python train.py --num_hidden_layers=16 --hidden_size=128 --num_attention_heads=2 --num_key_value_heads=1 --head_dim=64 --intermediate_size=192 --vocab_size=778 --hidden_act="swiglu" --norm="rmsnorm" --norm_place="pre" --norm_eps=1e-05 --positions="rope" --rope_theta=10000.0 --rope_fraction=1.0 --qk_norm=true --attn_scale=0.125 --bias="none" --tie_word_embeddings=false --parallel_block=false --init="orth" --init_std_qkv=0.0594 --init_std_o=0.0594 --init_std_up=0.0594 --init_std_down=0.0 --optimizer="adamw" --learning_rate=0.00208 --lr_mult_o=1.35 --lr_mult_up=0.772 --beta1=0.9 --beta2=0.95 --lr_head=0.00579 --max_grad_norm=2.0 --warmup_steps=583 --schedule="wsd" --decay_fraction=0.746 --decay_shape="linear" --final_lr_fraction=0.0 --batch_tokens=[8192, 16384, 32768, 65536] --max_seq_len=1024 --doc_mask=true --train_tokens=114000000 --max_steps=4390 --dataset="wikipedia_en"
Each number is 128 + 24 x the weight over its row's rms, rounded and kept within 0 to 255. Layers, rows and columns count from 0. The size above them is the row's rms in percent of the matrix's.

# layer 13 MLP gate, 192x128, rms 0.0808, rows 10-27, columns 0-127
size [106 101 101  99  92 108  98  96  98  99 101 109  96  92  87  99 105 103]
[[115 131 128 156 175 128  90 137 105 121  65 145 144 159 121 135 178 147 185 143 127 104 131 156 159 115 108 136 176 184 113 125  82 124 124 117 145 122 101 100  83 138 134 120 132 102 110 143 118 136 149 151  88 132 145 116 125 139  94 143 123 108 218 124 163 134 170 127 141 152 146 144 106 135 137 120 123 126 114 128 158 161 107 151 135 153 134 105 163  89 130 122 135 133 125 136 133 127 144 108 120 141 113 110 161 174  97 153 134 164 145 145 156 133 157 137 135 165 111 153 124 114  87 119 125 121 139 151]
 [135 112 147 114 118 115 161  99 104 168 142 170 104  87 148 166  93 173  78 107 116 133 155 170 126 107 138  74 153 144 107 166 109 108 136 114 131 114 100 128 106 139 148 154 126  89 149 162 115 146 108 125 111 138 112 107 137 117 166 140  94 119 162 120 107 137 120 153 152  98 134 112 143 117 145 101 102 157 120 136 102 121 155 118 119 156 175 137 140 116 133 140 161 156 116 117 111 119 122 134 132 156 118 128  94 129  77 116 141 113 147 125 147  99  87 186  99  84 144 112 105 103 186 125 111 105 131 127]
 [ 98 110 113 108 126 115 107 121  94 114 125 142 109 106 122 136 132 143 134 126 149  74 149 114 111 120 152 166 161 126 163 143 139 165 124 115 165 103  98 144 115 154 141  73 127  87 110 137 118 100 167 167 114 100 127 117 139  99 119 120 144 157 157 126 138  90 133  91 164 143 125 131 129 119 156 108 138  98 143  99 131 134 106 124 135 134  91 116 143  87 145 152 105 130 142 126  75 131 105 123 121 177  92 144 137 162  71  98 181 135 125 143  93 146 192 160 119 110 130 143 122 139 139 138 112 156 110 176]
 [111 123 133 135 151 172 161 100 140 145 109 146 104 109 137 171  89 141 130 177 154 132 112 127 117 152  80 126 136 181 152 139 119 153  95 104 145 154 154 139 100 160 143 158 120 141 131 138 111 139 105 155 130  79 149 121  87 153  97 141 105 146 114 135 118 149 169 115 139 118 103 139 152  96 165 101 156 117 135  94  86 143 129 133 127 191 178 117 120 152 115 155 149 155 150 150 137 140  95 105 130 180 167 131 105 156 141  97 128 144 120 132  91 113 154 136 131 149  99 145 111 150 133 114 126 102  94 134]
 [160 114 122 177 144 148 131 122  70 126 103 131 147 132 175 119 150 166 114  82 171 103 113 144 125 107  89 135 149 116 101 120 114 109 124 128 140 120 103 124 127 132 123 116 104 138 145 118  96  95 149 140 145  99 162  92 142 147 122 107 108  99 114 112 147 136 108 108 140 133 155  98 146 115 194 155 138 132 138  76 139 100 136 143 111 115 107 139 141 109  92 106 136 167 108 131 146 100 110  95 125 136 119 131 156 130 117 140 115 107 139 130 146 122  91 178 151 112 141 132 153 132 141 171 118 217 151 171]
 [116 109 174 126 152 113 102 112 111 118 152 103 118  64 137 144 107 166  78  96 147 127 133 136 113 104 159 161 158 168 131 120 128 119 129 122 141 148 136 123  71 135 118 135 111 122  94 136 162 145 132 137 114 106 126 115 125 127 140 123 139 105 168 108 127 127 121 212 119 112 122 148 103 170 168 147  70 105 133  94 139  88 139 130 141 171 131  75  91 137 130 133 100 163 126 137 114 138 127 151 138 126 116 152 174 113 126 159 144 138 120 161 147 152 118 143 132 155  76 135 133 155 114 114 106 140 145 125]
 [101  98 137 137 117 115 101  95  96  95 125 159 107  90 111 131 179 106 117 160 121 121 123 138 104 134 148 163 142 108 156 134 116 120 134 164 145 120 103  70 146 105  98 141 137  94 131 116 140 128 139 139 148 108 165 143  88 106 155 126 133 146 153 122 133 172 109 139 104 145 152 143 109 100 113 107 135 123  96  54  97 149 132 157 151 168 121  90 122 121 135 111 157  93 141  80 123 103 146 110 162 163 152 121 154 161 131 128 123 121 157 126 117 108 118  97 123 168 119 126 187 130 168 139 102 108 151 131]
 [102  96 113 150 160 120 139 110 144 133 125 106 102 120 125 187 146 140 158 126 146 118 111 105  93 111 112 152 105 132 108 124 121 163 176 151  85 131 102 117 116 194 118 131 117 133 110 141 132 136 152 129 147 140 161 136  71 131 133 129 139  98 134 115 133 107 144 161 115 119 134 111 128 160 132 112 124 135 127 129 109 113 121 120 174 157 108  84 161 144 161 113 121 156 139 144 118 150 143 118 178 154  77 160  97 111 147  97 162 105 146 159  94 160 146 131 139 147 164 130 115 128 162 121  85 180 177 101]
 [129 139 155 114 146  68  91  97 102 130 136 166 164  98 118 167  78 137 121 101 106  70 137 132 138 122 104 116 112 100 121 141  84 157 143 131 179 128 110 131 111  90  99 100 149 116 104 114  94 130 123 114 142 146 148 144 141 115 130 129 126 125 138 143  92 109 135 139 138 130  86 105  84 185 140 146 127 127 145  73 161 137 109 152 119 131  98  95 102  95 128 148 139 122 144 102 133 151 157  91 114 126 169 125 136 127 138 191 164 121 129 144 149 142 153 165 137 144 138 115  91 109 138 151 137 127 146 130]
 [181 162 148 150 158 160 143 145 158 150 100 112 145 116 109 129 161 149 117 120  96  88 137 130 110 185 103 113 127 121 151 131 118 135 164  82 125 168 139 150  69 166 114 109  64 136 130 107  89 127 118 123 116  79 149 181  72 102  88 122 106  83  86 133 127 119 126 115 168 111 106 141 109 120 118 125 135 140 109 129 146 122 113 158 154 154 113 131 139 113 128 130 139 123 146  83 142 139 138 160  83 136 144  99 101 127 128 140 143 131 113 113 132 149 131 101 144 135 129 140 125 134 170 122 104 116 109 134]
 [133 111 106 127 127 117 125 120 155 117 111 151 138 126 128 161 139 163 132 180 137 149 130 150 120 135 136  84 133 190 101 139 122 145  93 146 173 150 134 108 149 161 137  85 126 138  97 152 139 189 130 171 171  87 132 172 114 120  93 104 140 111 121 115 124  98 108 161 137 112  85 100  94  76 139 148 130 135 130 122 150  77 128 119 113 139 110  85 130 135 122 137 140 156 139 141 121  91 134  96 143 107 135  99 163 132 123 158  98 115 125 140 129 134 102 122 139 140 128 149 178 137  56 145 136 117 130 143]
 [101 109 149 132 153 128 116  89 192 114 117  88 225 125 139 164 133  90 133 144 124 140 130 112 137 113 131 116 111 161 148 153 128 136 131 105 187 135 139 116 142 133 126 114 136  94 140 107 114 133 134  99 107  90 144 154 137 182 146  95 127 131 110 133 112 114 146 147 173 132 156 127 101 137 129 128  99  87 115 107 164 129 137 123 124 118 155 167 114 165 117 134 114 179 145 104 106 147 117 134 142  87 138 110 132  90  85 130 160 133 107 168 109 160 131 123 146 128 104 159 158 110 151 141 104 132 136 130]
 [144 150 102 192 170 129 101 149 111 104 130 160 145 123 112 145 122 127 138 131 152  91 106 106 109 127 108 140 136 113 131 117 135 143 144 111 190 156 136 137 143 111 129 115  87  66 152 136 112 175 158 127 131  75 139 116  99 151 129 125 101 104 112 156 143  82 105 180 124 107 141 168 106 160 146 133 103 150 166 149 156 127 107 145 142 135 102 146 118 143 130 100 115 118 166 151 106 140 143 157 143  97 137 140 149 103 159 141 148  73 118 129  92 117 137 109 150 123 116 147 161 100  99 126 130  99 113 166]
 [139 151 153 150 127 130 130 147  79 127 104 142 166 139 141  87 146 112 124 142 131 142 134 151 125 101  93 151 113 147 142 164  98 102 109 136 138 115  82 117 141 121 167 120 109  96 123 114 110 100 146 104 113  75 115 154 164 117 130 184  73  87 145 155 130 113 132 169 124 184 165 124 128 128 127 114 112 132  82 141 135 165 111  77 125 130 158 145 120 145 135 153 111 122 128 156 134 113 141  82 107 103 171 103 103 121 102 146 123 123 114 113 109 133 151 127 114 135  95 160 164  84 150 134  90 137  99 144]
 [133 130 146 137 121 127  89 154 136 160 114  69 106 113 152 173 114  91  96 109 129 126 141 101 102 113 160  78 150 156 163 122 133 145 112 108 149 151 174 125 133 158 121 106  97 146 155 112 144  95 150 154 158 141 193 126 126 160 119 125 127 116 139 115 142 115  76 157 118 110  85 101 116 147  74 109 100 101 124 131  74  94  65 120 110 109 103 151 112 129 133 125 119 146 150 109 105 134 142 124 156 131 136 112 159 145 150 121 141 130 122 141 104 122  90 122 143 103 119 130 129  99 138 142 116 156 105 163]
 [119  96 132 116 114 142 102 106 159 109 108 120 142 147 122 101 154 125 132 149 154 150 126 115 117 140 111  75 128 152 139 118 102 152 144  92 106  84 136 143 134 151  89 108  88 148 150 141 157 204 110 128 122 109 158 126 142 142 176 120 120 117 111  73 176 106 172 123 112 166 129 160  89 130 150 122 103 121 132 123 132 112 149 113 143  55 154 134 133 101 118 118 132 134 130  92 113 136 113 115 154 172 160  76 133  93 114 124 125 114 110 123 154 139 115 135 154 110 163  98 104 109 116  99 111 154 123 140]
 [134 155 129 108 159 128 107 123 146 126  89 121 148 107 122 155 151 161 126 128 127  96 108 141 100 154 184 139 100 118 145 156 134 100 146 135 166  93  97  87 126 119 136 110 137  70 149 120 128 119 103 144 138 129 165 138 167 149  89 112 124  82 148 191 125 109 109 105 112 146 153 112 149 110 124 123 155 143 147 136 107 138 141 129 149 102  96 118 158 138 189 141 128 124  98 102 128 106 132 154 147 113 151 109  98  54 141 138 119 116 152 133  99 112 131 121 162 141  81 140 134 162 137 118 165 164 133 150]
 [136 103 107 114  95 101 117  66 128 120 126 105 150 125 135 123 130 118 126 107 148 116 127 117 159 144  99 136  83 151 169 193 158 162 124 133 160  68 133 106  79 156 112 104 143 126 125 137 143  93 137 123  92 138  88 168 146 184 147 128 138 155 135 160 172 135 152 144 142 110 131 110 137  93 115 141 138  98 122 165 106 123 144 111  92 114 157 130 151 146 147 134 150 162 142 153 163 126 137 132  97 107 159 109 117 131 114 145 107 127 116  79 117 145 101 180 133 151 126 146 146 144 106 123 161 129  96 131]]
# layer 13 MLP up, 192x128, rms 0.0776, rows 10-27, columns 0-127
size [ 94 102 100  95  90 101  99  98 105 100  99 102  98  97  90 101 108 107]
[[ 86  98  97 119 145  96 102 111 151 128  98 128 140 141 131 114 162 105 126 149 161 135 165 151 109 125 121 139 129 131 125 102 115  96 118 149 116 158 109 146 151 165 151 133 127  93 101 137 115 122 111 105 103 170 126 114 133  79 150 128 133 151 132 135 139 164 127  98 176 145 111 123 112 118 170 132 152 123 111  91 155 139 197 145 200 175 144 135 158 134 134 149 118 130 130 135 181 108 116 159 129 121 119 158 160 155 152 113 125 140  85 104 170 139 138 147 108 154  97 130 100 137 130 141 103 128 102  79]
 [145 126 110 129 129 143 143  92 156  92 137 159 133 121 111 125 172 158 101 157 103 142 161 135 125 143 143 108 182 123 116 158 127 142 118  96 147  86 123 136 110 151 114 146  97 142 145 115  95 114  96 105 141 108 117 115  93 121 146 129 154 140 129 118  90 144 137  96 154 125 146 131 135 112 107 104 132  94  82 123 151 101 128 153 162 145 159 143 119 121  97 143 173 120 115 132 141 123  94  94 114 186 113  87 119 158 100 123 100 125 107 151 182 174 166 127 141  88  77 105 139 113 150 123 170 109 134  88]
 [136 110 105 103  94  99 111 121 143 128 137 120 153  97 154 130 137 163 140 122 103 118 148  86 136 154 120  82 139 103 126 110 127 120 142 105 133 116 153 116 144 120 121  76 108 124 112 148 106 122 103 157 161 168 112 117 125 144 101 155 151 108 143 133 113 125 145 135 138 151 123 106 115 156 109 150 135 163 182 126 161  81 133  88  69 108 121  97  96 131 136 130  97 119 133 112 114 179 148 110 161 151 186 115 142 120 134 122  89  94 103 129 116 133 146 155 110 133 108  96 162 132 154 120 142 156 110 209]
 [110 115 108 134 104 105 150 146 103 116 105 159 138 124 118 124 124 149 157 106 149 145 156 139 117 158 129 108 145 116 145 173 126  90 167 137 127 110 125 104 131 162 181 141 110 112 131 137 163  94 141 131 127  93 108 132 119 118 126 111 129 142 102 163 100 161 108 116 164 121 120 163 157 107  91 117 121 127  72 121 138 183 138 154 138 140 126 127 145 161 147  81 145 125  91 171 132 125 127 120 102 148 122 116 147  79  90  67 145 111 102 158 119 109 122 157  70 113 103 119  99 129 158 140 170 174 131 132]
 [101 107 146 104 156 130  86 126 113 104 147  99 135 115 121 135 131 151 137  96 132 108 100  95 126 161 113 126  88  88 151 144 139 102 114 149 118 149 136  97 221 152  77 108 123 111 144  96 165 108 176 160 117 104 190 136 122 101 124 126 157 100 143 123 141 131 102 147 119 113 173 146 130  88 116 122 126 138 159 111 126 146  94 125 110 134 121 125 128 124 115 125 118 125 127 144 120 136 119 152  84 160 117 134 121 139 127  79 103 128 174 136 117 116  88 171  96 174 126 104 136 133 151 109 127  99 128 118]
 [171 142 114 157 144 149 127 149 142 146 130 117 135 137 115 157 112 103 125  87 103 126  74 155 138 122 124 114  94  79 117 158  76 140 117 165 130 155 112 142 121 138 108 151 167 151 124 110 159 175  99 134 147 139 115 130 171 159 103  77 127 136  78 145 137 144 109  90 152 140 123  94 132 121 105 117 127  92 139 118 116 147 138  84 130 114 113 124 111 147 138 136  94 110  97 126 144  95 176 101 121  73 130 149 139  92  68 112 131 129 140 101 132 166 140 166 108 160 102 122 120 140 128 112 129 102 125 113]
 [156 108 130 130 131 118 131  94 139 134 135 131 145 104 144  86 149 105  84 178 115 150 163 143 173 164 135 140 140 147 135 133 127 100 128  83 150 106 119 161 159 147 137 163 107 142 136 143 114 101 144 109 161 122 130 110  61 160 123 114 116  91  95 114 106 177 140 161 144  85  81 139 114 126  90 133 123 122  87 112 118 122 136 159 122 145 162 162 123 125 128 168  90 151 140 129 140 137 173 105 100  99 135 158 134 138  92 107 127 151 175 149 149 138 107 141 154 133 124  98 103 120 131 173 133 101 117 135]
 [173 129 123 164 171 127 113 111 125 133 147 132 101 119 138 139 136 138 112 102  62 124 123 151 120 111 127 170 132 139 123 134  60 144 121 148 122 125 140  94 106 100 111 131 129 126 147 149 141 143 133 143 105 155 124 146 105  75 139 143 145 116 106  81 155 139 132 158  89 137 140 121 138 122 130  79 107 140 127  89  96 164 120 120 159 160 109 101 134 148 134 109 146 101  94 110 104 104  90 125 167 127  89  89  81 140 109 139 131 112 106  81 118 126 155  99 121 116 137 150 131 191 159 148 150 125 170 129]
 [156 110 123 107  95 154 127 112 143  98 122 151 151 112 120 128 101  64 127 131 142 128 131 108  87 115 163 152 141 120 131 121  97 120 119 152 129 128 107 158 140 120 116  96 147 164 115 152 121 106 152 137  71 122 125 127 179 147 148 121 141  93 118  84 128 150 108  76 106 126 136 122 124 156 108 118 131  61 145 149 127 136 117 149 138 165 119 127 165 114 149 126 161 117  97 133  76 164  85 118 145 142 105 134 105 121 183 115 105 180 103 101 144  98 154 150 138 134 144  97 127  99  86 149 145 150 131 109]
 [157 127 167 135  90 133 160 131 141 101 113 141 131 127 124 114 126 130 149 113 140  77  96 115 120 140  91 130 137 127 136 110 131 129 156 138 159 109 128 131 136 108 104 139 112 119 116 173 151 160 177 117  77 117  97 159 100 133 143 175 115 130 147 135 138 119 135 121 131 160 139 146 128 163  99  79 128 182 152 131 112 138 124 104 166 172 126 185 112 147 105 138 111 136 112 121 143  99 131 136 152  91  99 169 126 154 106 104 127 131  92 131  85 133 152 148 119 164 130 120  57 155 110 149 114  84 158 153]
 [134 112 105 137 134 121 132 113 115 128 121 100 158 168 122 172 107 104 112 143 127 125  94 123 151 147 147 158 116 186 138 118 156 151  68 124 182  95 129 142 139 118 103 129 120  66 100 136 123 108  62 120 139 130 117 148 126  51 116 132 142 121 160 104 161 138 114 125 137 140 149 136 140 177 146 128 115  97 108 130 114 123  85 125 105 148 127 126 134 139 161 101 154 112  75 165 146 132 121 123 102 103 119 135 160 145 132 167 115 162 120 158 130 111 147 162 100 100 102 114 121 118 111 120 149 137  92 140]
 [107 148 105 111 136 111 152  76 113  93 131 153 144 152 127 133 129 105 120 126  81 135  98 127 122 127 144 159 124 159 129 126 138 119  85 101 145  99 136 132 139 122 141 123 117 111  96 144  96 152 108 135 108 152 115  86 109 119 113 142 126 152 136 139 161 133 101 148 148  96 106 112 107 180 133 121 101 171 127 134 133 176 127 166 110 181 142 128 140  93 147 113  87 109 129 187 101  79 131 104 150 127 126 116 125 172 127  86 125 105  99 163 150 123 115 117  93 137  99 170  92 187 129 128 105 116  93 131]
 [126 143 118 153 209 108  99 117 150  85 148 135 143 125 111 140 149 105 128 135 136 102 144 159 144 107  94 132  94 135 114 135 142 126 167 153 161 159 100 120 151  98 127 186  96 105 123 123 167 135 134 127 124  89 143  88 143 103 164 149 128 104  83 119 128 101  96 114 107 132 130 152 107 139 128 130 110 125 115 133 172 150 127 112 168 127 128 125 145  97 140  84 112 115 133 158  95 120 119 152 148 138 179 111 106 113 124 104 122 134 141  86 103 151  91 143 111 126  78 144 153  94 146 141 109 181 110 136]
 [156 114 116 157 119 133 186 129 113 137 116 153 138 162  82  95 117 114 144 118 121 109 157 108 142  83 100 138 103 106 167 156 137 132 123 169 125 143 118  99 120 115 159  94 145 145  87 160  99 122 104 106 124 133 110 136 132 127 125 157 107 161 105 107 111 121 153 117 134  99 185 127 150 173 144  94 130 121 111 118 120 137 119 114 152 125 149 171 148 120 120 112 123  72 141 138 125 125 130 130 109 105 186 124 115 153 126 155  80 134  99  80 168 126 149  83 123 138 153 148 129  80 157 134 162  97 133 101]
 [144 137 155 114 135 145  63 116 142 179 115  93 160 156 114 123 122  94 136  74 152 131 103 131 146 104 106 102 104 139 104 107 156 147 141 143 140 156 120 140  99 120 121 145 167 107 133 133 128 122 167  82 148 127 152 174 122 147 133 113 126 127 154 106 157  95  96 147 156 117 112 118 147 131 109 146 114  89 143 126 121 112 114 133  82 161 116 144 134 140 111 158 158 123 132 127 102  90 129 109  86 129 111 136 117 113  85 115 117 146 103 109  84 135 110 133  99 122 156  77 141  73  74 110 132  96 135 160]
 [140 151 184 156  67 113 154 124 127 131 110 101 131 137 155 131 158 112 135 151 113 120 155 106  99 132 128 146 124 101 124 161 115 124 130 111 175 129 136 130  97 165  94 132  52 108 133  97 151  90 146 142  96 136 114 147 131 122 134 115 112 106 135 152 139 131 133 130 111  55  90  84 155  66 165 106 133 123 164 146 102  96 121 117 123 117 135 170 130 128 141 117 128 151 112 140  91 110 122 141 107 131 133 108 116 141 127 111 115 190  83 102 138 109 129 122 120 105 119 103  91 125 132 145 152 101 126 138]
 [142 137  97 123 114 137 142  90 110 128  96 124 146 199 112 105 119 138 109 100 150  96 144 130 101 130 151 172 129 131 109 102  84 124 114 131 167 154 143 125 139 117 145 152 153 122 133 133 116 113 102 120 150 143 153 113 111 147 113 104 127 150 117  87 159 154 143 107 140 149  83 104 146  78 137 100 128  91  84 155 154 121 157 126 153 138 124 125 165 108 101 147 115 104  97 131 169 103 145 108 139 191 120 117 105 153 108 129 109 129 189 144 175  98 114  99 143 107 136 183 148 113 154 130 133 126 112 118]
 [161 132 125  92 100 110  87  98 182  66 113 148 125 135 118 133 145 126 100 129 124 134 114 109  86 145 118 115 109  95 124 115 116 101 140 101 144 127  94 131  95 123  76 136 158 125 124 152  78 127 102 120 163 110 111 136 167 133  96 117 138 134 105 138 135 193 165 117 148 156 136 166 115 117  97  86 134 127 148 114 152 132 155  99 112 137  98 142 133 133 133 119 103 161 109 154 145 108 158 128  99 193 119 173 127 166 118 136 115 127 117 140 116 159 130 157 123 120  99 109 112 132  97 120 153 157 161 153]]
# layer 13 MLP down (transposed), 192x128, rms 0.0975, rows 10-27, columns 0-127
size [ 98 103  99  98  90  98 103  95 101 102 100 104  95  96  91 101 111 110]
[[137  88  91 111 140 130 118 154 136 179  61 134 130 152  93 126 137  80 116 130 113 121 153 116 129  93 100 146 121 114 134 161 157 131 134 154  74 109 170 144 145  84 124 132 144 152 123 113 158 142 107 111 166 144 110  77 149 107 129 112  89 128 144 140 138 174 158 114 126 154 118 141 155 152 165 156 164 130 107 120 121 128 137 128 127 130 106 128 119 119 107 139 126 141 124  99 109  86 125 159 102 126 161  99 122 151 134 137 103 133  64 123 152 134  81 101 160 129 116 130 166 126 132  93 110  81 143 136]
 [157 185 127 114 137 104 122 143 144  74 103 120 119 127 141 165 119 120 155 119 140 144 114 155 174  97 130 148 108 113 146 139 152 134 140 141 164 105 112 100 132 119  91 130 149 156 148 141 103 101  99 115 152 105 101 145 137 119 106 170  16 135 116 169 138 138 103 162 155 144 138 119  84 144 119 135 153 133 109  90 124 119 110 104 129 125  86 145  94 138 133  93 141 114 137 170 138 128 132 109  93 105 135 107 110 144 123 149 117 114 161 138 114 142 131 131 132 140 132 116 158 131 118 154 151  94  80 109]
 [152 128 115 151 114 127 118 113 163  74 136 131 139 112 134 122  89 142 121 124 177 132 125 159 145 124 103  84 135 169 167 147 118 128 103 125  97 110 143 105 143  98 163 114 168 127 157 115  97  90 124 113 139 105 123 106 141 127 113 159 158  83 148 113 117 108 146 149  84 150 114 140 157 126  95 118 149 158 163 115 127 143 133  93 144  58 174 162 176 130 122 115  95 129 120 115 159 166 159 137 131 100 165 134 141 151 131 102 114 157 114 110 147 126 156 107 101 134 150 119 107 134  91 125  97  91 139 102]
 [165 133  91 138 131 120 128 138 127  98 122  98 126 148 104 152 132 126  91 120 134 108 112 120 110 129  96 134 183 138 130 136 122 134 117  98 132 125 119 140 121 146 135 133  88 112 144 159 145  87 110 132 126 118 146  83  85 134 142 172 136 110 151 121  87 111 117 132 118 111 122 151 129 139 143 162 153 111 123 100  97  55 151 148 126  99 100 145 123 100 165 175 133 131 107 120 139 101  99 131 164 110 149 120 153 122 134 149 167  85 178 135 139 181 113 122 168 111 150 107 122  87 173  88 167 168 110 134]
 [194 135 106 108 135 114 126 108 169 129 153 109 122 133  97 137 140 124 121 128 160 132 151 131 161  87 148 134 150 138 111 103 101 124 147 141 129 137 131  72  83 150 170 155  99 161 122 124 109 141 136 188 117  94 123 130 136 154  90 123 128 135 107  97 117 146 127 163 127 104 121 147 131 132 131 116 132 140 117 128 138  89 161 116 139 124  94 122  98 104 147 136 132 124 117  71 196 109 104  97 150 105 144 151 153 168 135 132 114 129 104  92 173 167 102 140 187  95 132 117 151 130 150 159 117 120 145 144]
 [131 125 138 140 132 120 110 107 130 152 131 153 134 185 115 162 133 108 148 118 133 147 124 115 140 161 145 105 109 102  75 124  94 110  82 148 145 140 132 105 132  99 147 118 109 124 124 107 102 117 133 153 158 118 173 122 109 115 116 118 100 128 149 118 186 130 170 125 109 133 148 124 111 172 108 113  92 120 114 142 107 167 113  96 178 130 163  96 157 108  78 101 148 143 149 148 121 135 179 109 132  93 151 141  89 111 102 141  96 119  95 123 190 117 144 109 111  96  94 141 151 158 144 100  94 123 152 129]
 [124 140 135 141 127 126 114 142  98 129 123 131 124  91  95 148 152 136  98 150 112 110 110 139 152 133 140  99 125 117 211 137 163 127 158 142 101 124 109 114 141 106 115 142 104 114 155 141 130 108 132 109 135 102 155 136 184 161 156 101  27 149 145 132 143 132 122 170 131  98 165 150 127 122 102 115  88 135 106 106 110 103  99 108 121 139 130 127 117 136  79 155  81 121 168 108 129 134 152 136 120 113 163  92  71 133 127 115 114 122 153 145 128 142 115 146 135 107 116  78 147 113 114 120 101 107 124 134]
 [130 131 135 135 160 154 166 154  99 155 178 107 121 130 142 142 147 122 101 134 117 156 141 129 119 164 138 133 120 100 106 121 114 161 114  82 140 159 117 123 141 148 116 131 158 123 107 157 138  90 105 108 114  88  98  87 103 136 156 125 226 168 107 101 142 103 124 112 134 155 138 105 118 138 124 125 130  73 115  98 112 133 114 163 135 102 121 106 109 136 147 117 150 140 156 105 115 111  94 106  94 151 126 132 139 108  97 102 115 124 126 115 152 171 103 166 116 145 120 133 150 143 102 122 110 196 115 100]
 [139 123 139 126 149 147 119 130 140 102 148 143 128 121  99 136 130 155 109 189 102 107 115 140  68 121 154 137 114 133 105 123 138 128 120  95 120 112 114 133 122 151  97 151 122 114 139  86 102  87 150 121  78 135 129 162 155 165 143 137  93  91  57 142 153 130 156 101 106 112 180 111 147  82 114 125 119 174 134 153  99 161 116 149  82  94 144 148 124  99 163 126 115 128 134 122 131 110 160 174 117 106 159 125 152 112 111 109 121  92 127 116 115 115 150  95 148 143 101 122 143 167 125 133 153  86 145 136]
 [136 134 125 114 127 102 111 121 129 182 104 100 132 172  54 107 143 125 129 154 129 109 104 100 143 122 190 122  96 135 122 140 107 134 154 111 122 158 164 100 124 120 105 106 100 130 129 168 110 103 110 137 100 145 106 141 153 136 108  96 122 141 173 117 122 122  91 108 172 126 119 108  87 114 146 114 110 111 176 126  92 113 127 146 135 163  96 165  96 115 162 120 125 123 130 171  85 135 103 109 104 139 128 136  93 109 130 126 121 128 181 149 108 142 152 143 161 151 116 135 123 164 187 134 132 120 131 153]
 [148 145 145 158 190 114 170 146 143 134 154 129 119 134 105 123 137 109 146 150 136 100 129 136 121 162 138 146  81  78  79  98 167 131 153 112 105 164 138  75 114 112 114 103 104 141 113 168 108 125 126 111 129 112 135 119 141 123  85 109 183 154 118 147 169 134 141  91 136 120 124 135  93 133 105 127 101  97 137 135 115 113 132 128 113 111 153 120 144 149 124 154 155 118 151 144 137 142 130 178 144 112 126 145 102 149 114 134 128  96 137  96  99 158  87 185 170 136 129 132 165 145  92 160 130 145 138 172]
 [134 104 111 133 148 154 166 145  99 145 149  84 110 125 115 162 153 160 100 129 124 129 122  99 119 113  92 151  79 111  80 128 117  68 110 125 102 141 134 149 149 149 123 146 142 137 125 151 104 111 130 134  85 131 108 177 146 155 109 132 187 107 112  89 136 168 115 124 133  97 116 146 125  79 148 119  74  84 128 150 115 108 145 101 116 164  75 128 154 116 121 144 142 172 129 143 135 137 129 111 135 136 159 132 124 150  93 133 124 131 122 144 133 149 115  96 131 145 107  98 129 150 136  92 181 105 162 126]
 [162 140 158 132 132 126  92 146 141  75 202 109 152 140 131 124 100  63 121 113 151 153 160 127 134 150 150 108 137 154 126 114 162 102 176  97 115 136 144 116  72 102 120 138 112 104 128 142  92 145 157 128 150 109 104 109 139 158  96 107  67 117 140 136 140 105  96 158 113 119 149 119 114 159 148 156 139 155 133 150 169  99 138 163 126 104 117 134 119 132  92 121 133 160 114 125 101 193  96 124 127 150 113 137 131 128 132 146 122 111 129 158 179 114 114 120 123 157 108 151 120 113 117 136 111 128 120 105]
 [ 96 129 132 137 153 173 167 114 136 175 147 113 111 154 180 124 132 105 134  93 137 118 137 113 112 128 133 114 116 133 106 100 144 129 143 122 128 127 136 142 149 126 113  97 112 168 115 158 193  94  96 127  83 136 137  87 100 136 116 102 146 141 122 126 182 117 132  88 104 112  88 109 142 146 132 149 147 128 190 138 117 120 138 178 173 103 127 130 149 136 110 133 137 142 169 170  88 103 122 130 122  96  86 154  97 139 123 141 127 111 109 138 150 156 147 130 129  91 120 125 122 160 175 108 135 169 149 113]
 [116  94 109 122 121 131 129 105 102 131 130 138 134 134 131 113 100 156 138 147 130 120 101 124 122 131 132 150 136 152   1 129 112 111 142 150 151 147 145 157 123 123 121 142 145 113 143 111 164 161 118 128  89 136 109 117 125 111 103 123 171  99 129 113 168 158 113 137 132 159 131 145 144 122 156 122 166 139 117 101 120 112 150 169 145 164 117 137 125 132 105 100 120 161 108 108 107 108 106 133 108 124 156 136  92 129 111 143 144 124 150 113 168 129 144  86  61 106 181 122 130 142 130 116 121  95 124  67]
 [169 112 145 120 114 134  64 154 137 129 132 118 176 119 125 119 119 102 140 123 111 152 128  99 111 135 107 178 179 139  88 139 123 146 157 149 140 146  91 142 142 132 142 134 135 117 102 126  98 137 147 118 152 135 183 129 146 151 127 162  82 168 138 123 146 142  80 147 154 170 152 145 139 104  81 112 144 119 129 155 118 157 144  96 140  76 163 123 163 127 158 128 147 134 121 141 173 108 133 100 118 134 142 130  91 122 147 157  91 126 132 169 137 139 107 103 106 121 144 141 123  78 133 167 111 112 156 101]
 [102  98 132 105 139 117 123 143 100 137 103 135 154 120 136 147 154 136 118  97 111  79 104 134 117 114 123 127 124  98  60 128 139 162 121  98 121 138 102 161 128 115 121 166 114  69  93 141 128  99  88 144  95 133 131 108 110 117 115 107 255 105 125 150 138 125 149 135 147 135 112 118 112  92 132 141  96 124 112 130 130  94 122 132 127 144 106 124 143 107 151 114 162 151 135 159 134 122 174 133 127 105 126 122 145 132 135 117 149 118 114 144 137 169 147 103 102 134 147 138 139 140  87 125 100 160 130 125]
 [170 111 120 109 144 155  84 146 131 154 105 128 138  89 164 125  98 133 118 130  95  94 109 148  93 141 144 114 157 155 106 153  81  87 114 126  88 140 110 123 142 162 119  91 117  97 125 179 151 162 136 119 141  89 133 102 147 105  96 140 193 136 125 122 152 123 126 111  80 131 104 134 136 132 117 152 127 120 161 139 134 141 123 122 159 119 147 145 107  77 132 114 138 129 120 125 134 109  91 122 154 120 119 120  57 138 140 110 126 157  92 112 126 128 144 110 111 132 119 144 144 131 116 157 162 186 127  73]]